Weights of a small GPT-style language model, trained from scratch on English Wikipedia.
Training: 84M tokens, 5145 steps.
Each number is 128 + 32 x the weight over the matrix's rms, rounded and kept within 0 to 255. Layers, rows and columns count from 0. Numbers have three digits each.

# layer 5 MLP up, 192x64, rms 0.24, rows 103-191, columns 0-63
103120076111094140161114122122104110120157122132116140117150110053118170158126129120105120123135155169099111137143100148118120139136128150106140094163118181102163136140121091082148170139162084
092092118166129188164190116084127097150041160139153122129119189145132102095133132112123105155124101131118112139123201113128114075153155202097056127164106158130086039146130180153148074135119162
116114127130109097110148138089104143147100128139106142149123170105126125145108084100100117136127134086091150114131144128136104090106181135148133152146135140143156140122120059205132092081171128
113210183185153166114134111113175091069093129130071105141102085111143061170127159096133152141166158184130151129181150212149128071078123122168157140173118092060182087129075120166064077131090144
109109166134068125089167137072129145100140057089140187154100107106087136126122137108135123181180114176092126128130119127120132100085159126112164143108152110181114174110162163119092142109126099
153146059097162142075086197087115123135062101173187116130108122114112135187131103141172187141154156132151092156186131141105115131134154119161103060118156153169092197072096093150106122075140080
136160165175118121073098134150157138132140204109082163103105138128153146098139126029135161127124078164094169080167170100103191110159150137133124078095087098140087116175151115161111131161140093
111121124151120137115176102140109145073112145162134103169109122142107173142152084108140133124107076131131125156141170105132141107064134133121139164121116100147118136122125125109134121106138113
110106103173136137162126082133164108118106131152146111110160125127073127111168091141116124135132149160170135156147120125133148135136168143137130138171144127097128111117132137097099152161126063
137122151076132082136200169133084115113119099107088120095040142075094079141162043139181037101170122143097077206180103168095103134124120148208097140117166118157117110122194170152078117146184121
245115141130123133170173144122104129109159117124104181181141126170146159094089151075162120121126103100155130091114142109158080150135120165141101119139123131147124118133122149150120198110133153
084062122152146125069075155168163128101150074141138109161115151134074073154153075091112142203124082156134164128150137165125124102103142121128139068091113152132119123106071117128105121122105056
193161152061104160143118130169094115097135069089076180102179185174115161171013142102118109139166084119087145121176119122114208117202178091128075095152148155108100134121127174081064133115149135
099153131156077109101103135140108088134107164139124162166102149102102127125135114085104121150136137164160127167154113170093124145114107153076095135151097125128120165114075084110129091105128112
119151100173146120167163104148107155097146122095176114218120107158109130122085155118132135067110133142124143089117113117161120142193142106110142203111109119076088155219116159169130153155164039
137161122200092134097123113146084155141121117120085152121132125119121179132127090140141110108124099170106122131159068119133146133142149156110111110157097183091107106133162115113121132107155103
118083129120126155099087146137081161071160175098072127106138105162125121094108024120114125151131116147127111168177173143049195163122132145100121144093093164097125137110020126120148112125145169
085132116165108167124137176083104135154042142164158150147044138120150139134166164132105160112102160121054130098144150173090173098105094149091122104131193116090138098094113149097105125116200055
129103113134083152139107136108122123141108151154115137121099171108101125188118128093121153140131131186103115120125136096149106127107069142085141152146107117127116144126104119118122147118160166
115137080132099137102081093141153134140142121124145105112119142114125130167158097127103108139137111151124143145134116135141148106124158116146089145083132145118125134127112114111121176165165104
125188103145095107119131128137138114145160137156134123115115133145144096135109102149086111135131122123136139126132111155113135125147138158139070108099134106112096089129117111156088082112109112
113107115143083144088191115062157123181090190150117118108083175063130108161213107124138184105198164179127159133180089120098150113161113108141119155167076130152118147145119128114125144122159123
086103122128104149091141142160123137119130125136113129125127110176088158152156113144139101119140149136131143158141133131110147121145123103113155122136131149131133074153131111131071139131123135
105151115141114171053133100084119140126116224124139166153134157157068100133113124085139073109205212067124136183097132130102132121112171162089127176093161150064154147097131098090134129074087120
087136109095065152085142122113188152059139139141108146194117147152140115104136143199137072123101165123132108212118113177054141090234106136148148102136145189099136097133151138113109065157111104
158107098060169098097123158074135150079075129107181186191135139069116071164114069112119051203136137170145088076102159118129173191179131120153122088127137142150156174112092054121121147133124103
101137077160136173116090156109125149145131127189130135170113153149105178108175148066163136132150150113090131128153150112048137132116109142166077186151072142126117107129102171100095135078152075
128184148133117156076115122151155100074134145190177130120055167140133079074125107133213175169078125185130113081153128127106164110137125163139106127160179064128165093113133130218123162125169131
079146174110118173074126145130160127114111131166116149121143137087136116179118091157160108119136093113137107094139142131092155131126101139118137122144165106103120152148134166122080091090134138
141139110166154200122124144127032128157100116147168180179094133159106120180145066129142189112114196131131178111132096145111070151105192133089093151125119055137130135147089151107101137143130092
120122113168108154086113101139146127111142121128167119127086132144146135110102137128123133136111125135155132144118093136137173134107115127102123115072121088089091139135121139078129133149124139
117110142155098075105121146139111114121113135106120116113117138125132151118084104127148118121089100124112116139126149187108199094127129132157132153111132121152135166145154146120163144138149112
117161142120136202061155122081103204108080144163131154193082098114151063167176205070154130114130146028098164109203109131146102118057147113117133099167143153149054107163175132139159172060165166
186129145147137148098152140166126152097116124163162167143042107050118142167047076057131130116097105091165061117168158097066166163132163097120130115168075148107098131146116123093141090159140092
128081145151131134134121107120155153111105134149154092110106132146112148140129110121101147166123104155119101150146127087137147136116104117132138146117133129155133081101122119194101109128128123
095136116109113209091171215071119134113143137136131173130121125171170145109147127138145169104067189108152111086162056136107182124128145147184172186027122181118131065204135140118144130146109084
104119141084130118090138090149115100117151109173193148172128164112008099093122136092192119156119190140120107158115088134138151171140100098112095175123175173112071078156134071096103122137135127
119159094154132117097150093169166136158129128149067175133094105106124178141089119102129184139169133146074158128133119135125140133146095162121099117141104135095097149172045131144138145099122108
101101124113174173114090084152067147094133086134115230111133153103143117194129141160170182126153119083089127161183124120168114092131184106083103162109103131102127177196121182155094178148114094
166152167093139096072175130099112145124103207105082138102172063144051117156107161085189153157199136164110085115125152101071198103112092150199075070111134140175096141140081176102143106133058174
177126097140124165131153154165098105079122177080120130120127188100106141130159125127126162076132159159112097148116052133107212150189150117119086125116073160142108126140123154155117091119152093
166126089165112130133131091122125119141167155175088115128110137147097115124164104129052151144111127121131138171135122147119148100143120123155112138112099150120114127100117115165127132150130101
083095118096060081140097175123093073085154151162101119168127149153103159166146135115102161150141127110124100187128098135112169190194106156098110143146189125094085077138105192127091159144107094
127171099151163202167091147076139140134155055166195107190115168077110044125056141164149116118144134093085080149135140185114242133124161115210122155116120176141122103117182160156154134051107109
112062117160126174111183150103138118107083081128142144129080164078103115136135115080095072147137119134101140183165141080057138149145065179092144155119122136103138085127102181148183130130102090
069142106206170172128148156132124108112119062121139081101106136114160125177086067134083120134083159157103142185171123143163098109135097130111126104180049133118110061112095114131182135135142121
151113151146146110131134119130163116141115105098103139127137117155137144145098137069110061166134103213139161133136117129104137069106153161174137116127103121143123135103102121162158147098092163
071153123129119129102167125128153186108106133151140133107095139118070074136167133172168132104162121140119094195113098191125116118072145139057060117124063168111158138180074167163184093169106199
137121117108096127117167120100121134080139136139141129174119164092143140136149117087129138098126119123118178122095136144117120166083113134134159108109153121099118128140103145110191159071163135
107119090122158177072134137125164124161156108153111096101122165122133117158092125119110130095137116138142125126116132124165143111109157118122088159125154135101108147144114096122106145126152133
212150121141125212097098160132086076123161112143110112184113190182134097136128097094097185105131109070139173145183115171086155084114118099123164178131050192069109113175106147202196136092158105
159100116084203197101138079062185108072198049130172187155104061159149123155107123192080091116066154134044038168162103179153110119130066138120138084168131169157067152157106124111108137126194120
128134107134115076170123091124163133192163162118138084068140153132160175143109098165132108146112136109161137110106110140115086171133100126084116181155114073100146160121125141121152129120122097
122143149138100138141141130179116143133098071125124158123094169143080096110072141164101176119145134155108069173156110064124124102122109098169064126183101120141168143141085109097171104103130106
125145091147120069126078136132126146137095109128127104124126160152103097142051054146097188103115138161082136185174105162114142162226103122123095215185102064108136169157164155145113097109133094
128098085182094107150131208128118147160106089189114151072109148139109173113077084157100150122107132098126129129132176239172151117142129139140142147107144134151097099130153095080136114076132093
107144096164042176064155102076094082145135195108166138136114180097135124185126127091095099169119142130096133123106139167136134076131192192153162108143025137113095168106220129144198182130160116
073151146088113118124170131174224146088084128177140137130105076136110147136136169144134211189119205121137124133170103102080124138122104093109180074109172128081128083142102135174069175101188136
097149145117130117091117195119133119066184135153062122179129213143086152106137123112105074111151156163135027147074117159164123089076178170134099079125129089128170166169168129184059129081158125
153121130120089142083143112066150085137161191073146151116097151085119154112087128101106101162185153140171145148170206079116158097115138166136128062219076091173128105140109123160172126101160146
118144136097113091117062025148126135076113149109107151180118199134169152151111097153083090049101136131111142153117133131109157106152119093094113142134102142122167057140088101091149158167128100
119150118201159090098135150161186095100127102099154154179075132126110112146094132166214135138178114141072106136159132217075132108113077079145063117138106243146115134156144113099198124184124161
134149117146090117151133137159080134123127142176171130145112176095145158177134135120125119172146119154112121105145133136154141151145100152128103128131085117148154123118135116133125138095145118
124118127099060174061153113119052168079156138148100171165092176120184115181135109141103181178154113152101140133143088118135113093155095099109091127121122132137141169164157098151144146125113129
103043128186126122081098161112086170106095199172195104152138110123141080158118145156087139117159204131135152145138090110130137143161147131087123107146128185118144135170102106110137049112120143
101194135089058141088153080100134134100140132077170132238133164157090113125171087123150119085216128110047187216153139117093137155122078105169129090142179147120072145206139107136147141157167074
114092177150137108082130174128132145112137074111151154107125158108087126185121153109111092153198087091138095138133094152119162128131168076167158101150138195164071154147068141165153122123130170
160059141194083106047108087148082129107106136078149155149163148173109115107151122114088133114111139145082128123108112135053143153110195123184102133101110167159083114128123105110138154095173084
101137175133152169114165179176181128031141101085153144139142153108107114066108068144107166128094173140107161128194192077087124063087130111112092091103109197156101048140187124142126095150131102
113092141108088145105165198180115175086190198088117193166109183097136105069089077040135130060115160122128146071151060126089143168191181130159096139117092079157155137198166076146122109098180179
084088187131129188077086098126158085081102140081135133175122146095127093075154098125149217145160147175097130135082120134118141153153141199129069122078114162103167149058114108165131126092138190
116135116093140104136110128125086157117137137180112126137130126156102148141167100136089116119164137154135128140131130135117137099161148123148120159123117116127133129116083134127154151061107120
140214104147149169085099135109198128079131128075176128182118131165150107145080111144082088111108202128050097105120157112155141111156141111135146114140047125103160143087123124130153178069192101
122164088110130163124108153115144055102095107227096138176127164146103232144143073097152156175145158089145134154097153185118099150145127094173128111107154173155103095136135090156126178118087167
099132182138111111073088160108100126098192111126118132121117217157168123107157026039137185145137198083134101119141075127094138120173207133153167110178126067159110074165163115127137095111165144
125108141118121102131135077151116102127058129151097131136102129104118123139127124159140130185099158185112120126092177153166156115140123138121116107143103198083111137122156170167054155097097122
129137122130115136131060164097115105142127124103129140093092168099139146127070147139129114119158148146112148101127116158095148134178102124124111060115134139092121115130113135133113113115118136
140155127122089156082118159118090117119154095100155127075023111200136128112055080183162156169077129165104079102155163154101167113153152132154102088158109152103134138121172122126142130073096153
089065165137154087094166178065089120052150175115146243127112212061139061110161115111184080080124186152128120100153101150139174111079127126122132121080186170124149114138148130179101167066074128
104106089098164144151144113150088123142104139131137088117139138073102135163160117111098144132136120132097128139148126166126119126163106136109122126134135135104150129132137121133145174080154116
116135130110099086095131120210134142144106099131100189147088080154102132184128126151120167189146127080075117171169122094130120173140155120100094127093102164142096091121104094082184213140130161
168106088194090151107123135133145153136129109149170139179122112079121123159123071114240127135175124151094152116114105117058101149181137114123143086083169162171115121211133140149099132153144100
151127121115124121115144149126153097129125134165104125090127133089133084095121106101147125147119108128130136136146134136064118117120162164163114149150169124052113090165128207110189090107144046
113152160186133195061157124151139156041104163046060153157122154139119103112163146127141114098114146123098080136132135145100107089136018141129149127145129149122116143196155173165137152097136113
118110118140129148130073096127114121114108117152095085147152107161136136167137141061122091161114116118123215164132146121072135122141111141108109139134099109118052120141189102096121086137172098
125160129153120135067162141152066136140116138166138126138137148125122149136123116124111117114132113090155164116134126153120132087155147130121070110141156157094141135136149104084108163063175136
138105094106136188143124120144131115089163144122161103107096110129128125140139115110117164142120135202126109123118128148127134142143104148125129102114138113075108130132135175077155179135113098
188162119132114118060074118119082131075103120209136140133106178249064124150088142142143165104097134134117163115099154116112156064098166187056124081206072139106124111154153135104163129103089214
110072125127128144123149132125079130110090143129120142157131127079111174133116110067142153149116119159124126122142134111137145121123112109100167148138118139093152184132134132088161169109135118
# layer 5 MLP down (transposed), 192x64, rms 0.208, rows 103-191, columns 0-63
149122184134147123143116120103141148089103111097094120181143147136115081132113144102126128114129146119182116117129145123124112102144141106126105118133111131137113119134100159152128122141128177
164086093111119075084137052110161104109099149170138200138123152187110112102133132151092103161120133110132115163076182083109114132185114174132037166162199158135174084136156138152110151144128176
166155173126132162159118121109144140101133105088134127151121122134088085136105197134182118118102136179158131119111142122137142136148152129131107106105134122145101121120135161087121129115123126
141144102119129107109135140091124173092085127154225106134117081129144137175069168108106109135141118102125064167152176177169118161144138099200150120181132117138186096029084136110131160136139099
130088136104131116090115115128096117155170137110123185143132172146192128140150119157148140058129120140148141155160102123108119174114142125169205123137143121141106096087143077124155162114142132
119119140159145121162156127172083083134146132144112111113105131142094148107133128143117149164186177154255198074147132084097168189075121168069167130188121075138114155118083096174086149162131150
142136143128116146178102085069037172128196090130154099160100132151121111124089128096092093092115087077091167162061117156147098191088111109139194113150154177142151153103145089100123167128180144
162102171127145138176106135092158132104122102098098145138135128123114082126112182143167093107133143127112089115108112162099089130191138138115085081122098157129118095167143124110135133128118175
162103157096131113166138119114115110095121136095057127160141116156125106146146134122159126075137135150103114145134093103100111081147101132126110149114154114126130105156106102139121129132104152
116092061142134047127065163119122117116140106189165105202137152124097095184139141155149107101087081128139104169085119170115138132129135116238119126103191090112191170131218176170093181154182136
125116111168090087111094155119147154072092153111140116142067124124113084158154106150122164116140146127121135123161158165092154081141099132134152102157156125107113135167132139143125140130139113
126134111115108166134143154101090095117112123106148061051111104142176080125145119172142165104081140153165174099181182104104118133116111167122155084136143125143139183134183202116130094108171152
086132136142159163148117134206170164086095149198097111177189195088113125070100132126121082146189189159163130072117140098118086048097093121070081155153133160126108105162131172123102112176140118
126134111142140082149157121143089107128116072087113130112139136130154103155131166159119084137153111112116115151141142057142093152119129074077134102109119157116141040097134153108136127196156161
157097171179086103088154152120179138135134139037115114115129095088142159135094069140014135134119157115104134173147093160193129139121137154138156161194177162128147179113110133141121143093123136
160142107124149107114135128115167087209098111099161154105151139127146138117109149139125110148085111133121140163103138138105106158143158149185137126162105123121118136091130111165159134149112173
062145123203147134123139112144145136166170158126140140121134081123209121075213120078180093149068100139042095152101104047125077158110160097141105118130126116101091114125134142207113191119139103
048170082112110112087121136164142216118139142115166111087053097080175115150126143121039154187121108153170149103213152091163164160115185097112174154149166152141088086099102122150097073140102094
143127147095148111124158129103106131108105133077112119144174088135112095153124147140144136113139128113159104109126141123126100129151119143157117091101106134149107104154106134085143103162084130
146095163096101130127160132091120125079119113107114123161144098143128147131084142136141099154109157103116098148164088182123107129132143131150131107164105153142115117145170139132138120096134145
149095202128164134171123147100161169085083125093108142169156091117096109085136167121157123125114139138105102105130121122118133097162121134101141139140097174166119171138124136128151160133114143
097135173101173110179105080210169103080169168196129151107143078104076091142107232120106118123163171150145079127124172106123102061094123148171150108139128144081116107111151093146161153131094113
157139096104151083175131101168104117155124076126163122165151149124176070116146143139117118110146097080122124095140083068119130144048136110109119129146124113173108108129106103136133175164106128
157101129131164156125119116208152097130114163096215060097231120117096137044177100147124161123107157163062141088116137103097106088124093158131142109103091146125112141176158079107097066111150211
120149126111078167085104143145113080061081111136127160086154178167089112084144102150082082040095134117121117193091142129121100151135123133171183165130139135186125118135106103131066176107185175
116094134085143117167145098110113090156119146223116057120126126104125141156097154090142093193099125117255132169100155105116162158079121107104082089192174086115132121152143069095107088142118179
145124037113143118102128149190131128137143090140092161164159096133110122072109136124141119082155080116076129181068129121132125125110109119122153092137106127115141124117137165142101139091141122
110228127115182157187154165203134149125128127133159091114081107173112151095142089154118149104182121097125153068102141108080113154096154118068154155068038183092195131174096104101078092150141140
146131109126134114110136119127130115130106107118136143146127143132181125137138141134155093124123105124144096126072127110116113116157172115120090132125134148156133127136145120108160117170119195
120152169123142128138103048148115118177202162177140141141084149136203111163137160008114176166170089115122149164093121073171095102089166125178147100169143135082208103070125238108109142140124112
130116174102135138157121125121130138125108116086105145146148118107137066141148160136160108107152114122186131136177121140121124127171148123158126140140096171142083119159136119154145144121129176
133143098141143127119157098121165137126121118102113146137146108103157089128142145148156134149100137108089124166107106087147098116145127168201116132135136108128161107144148137133129146136140155
169167067147140092118162219113093131150112115147036178104082150144237158184128166114120169132115091056113152105084142189148168153118172124162144077100142179125092082197094143084129166183079176
114148196112169168194149062170102109161237113161113131121115122140149057076053130100129150066114112110080150117087190133158106066087096081146191181154096161046183082158131184141124069160128118
151105166125121143150150131083113129089108109112121126156139111139113127147105161130157144106145131117130114172149123168131091140159170099110093114111124146144088116075158114139116149109114172
114102153123162111077071111105046081095117120155132097170166088134160158171157098175129156133092074112049067103154049152118148133144126162169172100149136130148109158207143091094141119170135168
092103062179194161136119103140147090167132205128123195132120138123142131098159107118122089120115157163133176121127059149071083054084094127102141177170125133091069116156079091126109094140145168
095152111095134134172107097118127138203088125149102092122155127160141170154126103169124075122045097100168151121138103183182106186148125149166142161104080076068137175095147125098159138165123158
134178112083109143159152108119171131131148062056160144123112130141100130137183103128144104153102177102129123144196091068136179150180171087193126120105111125130136163050113088111116087036148088
147097131101113159111119158100137097175121100090244152075136109162136135083112105136065101133124146168116158146113141051163148130081155130144127118174078162103222194110103074150135090019130157
127118090094113084105105121155075043171127151087144122103089101147168114166144146172148182114137090094128105147145166137109148140140109128126178147147181176140120153150139176089141113141105172
103120193124179131152146127089132145124122114087147168153139127123138092119086151115188084111136138146124125097140145126123117135097167122123119119139106115103131120165134152131140131106133143
136102189122063194127122136109165154122107137146161128103132156118145143111145120155097188112080164070149068094081183097164091104186139150097078097121120111135130151129126129120195147179118135
166140141146089188161120147208122113209128170061086137128113103161116147085083105053091103064088114180061160150110119144057152068122153163218142183205130074082176095165153082137147131119122192
104102099147171110114139131170119130129057166121137120130137143137140172122152212157136080090112125157133099103094073150103096118151148125087173144120146118155135073123110151068123083157137078
104140129140089172059153160164151131119079177097124167067147157118150122081175171128106126100124164112171102165137126122131104204076136161102171108169136145160085093088158094143064144106154183
074079123157145131114119135092108123171129156107132153111108185115122119152126090166115133106118117120179173160102122117118095216093160130132170153131164134133152062148149112082118138111164110
094152063084150157127133100108133227136180109161166088196163146083106163116060111118138073197083148152116141136123112119089122147149135092134102183141123180097126152106136182130147083179144156
183128145150179117168140127107167127103112130131098156157147136138070121138126130133145122145149139119151137084119141140107150107164165130150111100133106171160108162130100133095118127129122161
141148157119116113141126129090132139111123127069099160159130091124125097125110141135163093120117113121110106144119101105119121109158140124133124127124097143147110127122119124148107122132101151
118108181125115168133150167088157127143098125137194068118175151115150088074170113147082112118141139155130046148125112086162138186146207113112116088150075158214152063102096161072150101130133099
157157153187175115149162095065099123120121165172128130088096138190155087161180155074140119177126163100117078113120155167085115162140177076088115084188158109111063132099098171060090133172146143
121094165148119134089143143089170141060111135163095177171108145108094099180148112105139127139106124135125099171203125146139133110144147113132073101121139109122114107154150134108098148095114130
144130106145123097082117128182092170159161126114121163143173121080179098114142160111104136114126105125109111173109107105113133156126106115134197112167163142174118080106168178110089141134151094
128119130108139114074068170135147121097164136112130169170140153121162191205167127152151129146110097093088172166166065128158119123118120125143129122087165090153109129131102121173134152148098150
091063066124169118120078144187097112157178107174162127123178179134131174140161079120135107126100100121115106072038089110132138174107138130175234094117124149156195123120153094116170101151149128
046134109136115177132122107118089161158181103137157140062112111069163139106143153124100085104071030120051090164117113061253134172094143143159133070099132116188123161056143156159225136099184110
144076176126108105100136095137114100151199079146134107115144097153101123189074124110048128116084113105100142140123070123157159073177177160090155082161146171144133166113160115132206082143167125
083097103111167098111123184160108160071141146173109110088072129123128088109149151173096108147183137117161140100171116132158128125075125128049144074094156151190075170128140168114103111171148099
140136106178084115166121103132091079213142103141113086163165092080123146143154130150108114058184158073123077092199159112182148152061151108110078150112073156132122161091184185103168142156092156
150091085147155141116111146108090123181144131138092130148144149161132167119140148104129156160109133115149143112115094192097151196061129144165142106153175087119156109073141131161128170096121125
161114104130110089147086176181105002173175078172181135127116121130101075110028180092133090124155106146124093154052236101157191083121121086138136133162049170065195151143136118130146129114126119
147125138139133146134143137094147109114127117101077142138149098138137094138133122130154122108138112133162107146141119112113125119165135129151124109129131154122098140137147150154141154176142170
133162128082163138170111188190174156111124151109133139137149081116065114067142128146111101059076133111070189134118115139068112138109119150142171124090140112140132094170115089158054131187159182
113139127140129092184185166157098188132148109108144071105163150121150059130134171086178152123094116128098157104139097089168120123105138135116193126123124072160108104119179180172078146138120097
094057168111084118134146144217123184124106114171159077082062134131163135102215184206061150099166085114142161081117080108023145155088152114100159090127106105152145181175121107192052109133173151
187112139118136120085135114162065082142104134087102155128160117180149166103071109164101155087152155133103141118097097140144168136108112182124195148176145097154182141156079114140168123143094167
127130072108146128132171098135132069195100184138159141039099154135117164102107125131187079102110127146167136180142136088143128144067087121196121146107167175096154098108129073131148113094066152
123120071170108087126160088150072106121076128118133173040113163100178139135122142147191062172140059158140170149028167147140088084148141164091093169133143160036113135089155116149156145152084112
109134150069215097085144129082140099170137108156189217100104130137048091170115192168165112086133106154130138173092124115121176195132141066160187106094156135136118086044121075083157134093134087
093111096241140021170168196116162086118130103135150096145101149119154140143147100149125105112165111102148124154075113173112163213128098060084117155096184138104169171104114137125143180138176125
140142169097105134079112101114108104136137105122211140094120114128141100104164154131108145117128158103154102107097104124103102179103149160157128138184148107137095159103138149125124160143114160
089193102078126143119151205191146148046106151156183080105160055120117112162162088193142180135119172162121129079111148160175126104135096186099113158090134124165125132203130146151132127158110086
181107109155085137087144143133098128122146093129188211135152117116073154115099071111112135124162139112092124153157148121175105153119183113121098100180176145155092104101094137145140141183136194
139155088136143144140180091125114139176138108099086129141087080124098197155093139137149079125069122108122143187181085117196131134091113172177131145094136111140131079101162056145152137099139169
143109108098120104172128133139175093178147125133086108104112117112087130056150126125045099113184113088115118123151128105087098169080114136078114156209099107174095142180131167146121128177147184
156153145080117104106117113098083128114110124068127125125115113120132118133143150092147085095159098115147123143127103103126114137138132112180100118120112139134105086137103129111133123201144142
140057111132118136156187171119159123111086110139173113182147176122164106154178095116095107121131130128046113045154076133121094054160149132102119122166126141127180153139134189133128143173125148
100128074118085111156091118131107154090109126188207089222111149157147132012136084147097086075197121113116132058073159100122143097143113098072070163146149200183112167171126141131067129160148129
186118202151125128143129123105156132088130123095100151125127081155106107134094171130200088124113134113116103140123099129128132120104175125143117094079092148148113146123124135112147111125131136
107149128151094129159090148141146068169162175134090118125120085118119160124181136056082186157132129079186097147106163192146115117084160061070088137141088128086140159120086144167158150105070202
181117064129109098102144074146107145152093132079105194125142100130168142059085127121090158107141109151080111149110170096168100181108162195103080110164186163171117097075081177092085124158166135
129128138119142139122091161134133137100149110130103125183117101152123103159127144118130094119119136147093099112127130144142120112152158117127146114141128169124116135117123162168163127134111136
133153106103137114088133108134086152209117132116098112192154128179130107072171130167164146149167086096121171099230106055141170106040084166120123097070154087170097100144144090196123134148176113
163103106089088165101129114143124071159142113147145095114072092173154153078120110102128113145099125085129083125145138123188163140075112068127116106181155153142202142135127099185148133087116155
144090114084131075152132147115122140133135114108096149152081119167143089151140152115129072106119124148167168116136160138128113118107112114103104145127098136123113142121119156137131110129103139
139128184107144127137120142098150126145123134098105135165160078139109077135130136121121106112113126087095117130127116114114097115156137133158128113142110125154127111140114128150145123119117150
121141130125082160165100168067199172108096180140165059144123136138187112136192162153102148156147129115238142158084166163142101109081099100051102119164064091091201163098101114101070130096110136
129139148103120099145110115108137103112143101080126157151114114137115137144144175137149123120124111095131130142142075150144096103131154139154105105128102135136117103118126099156114138139132167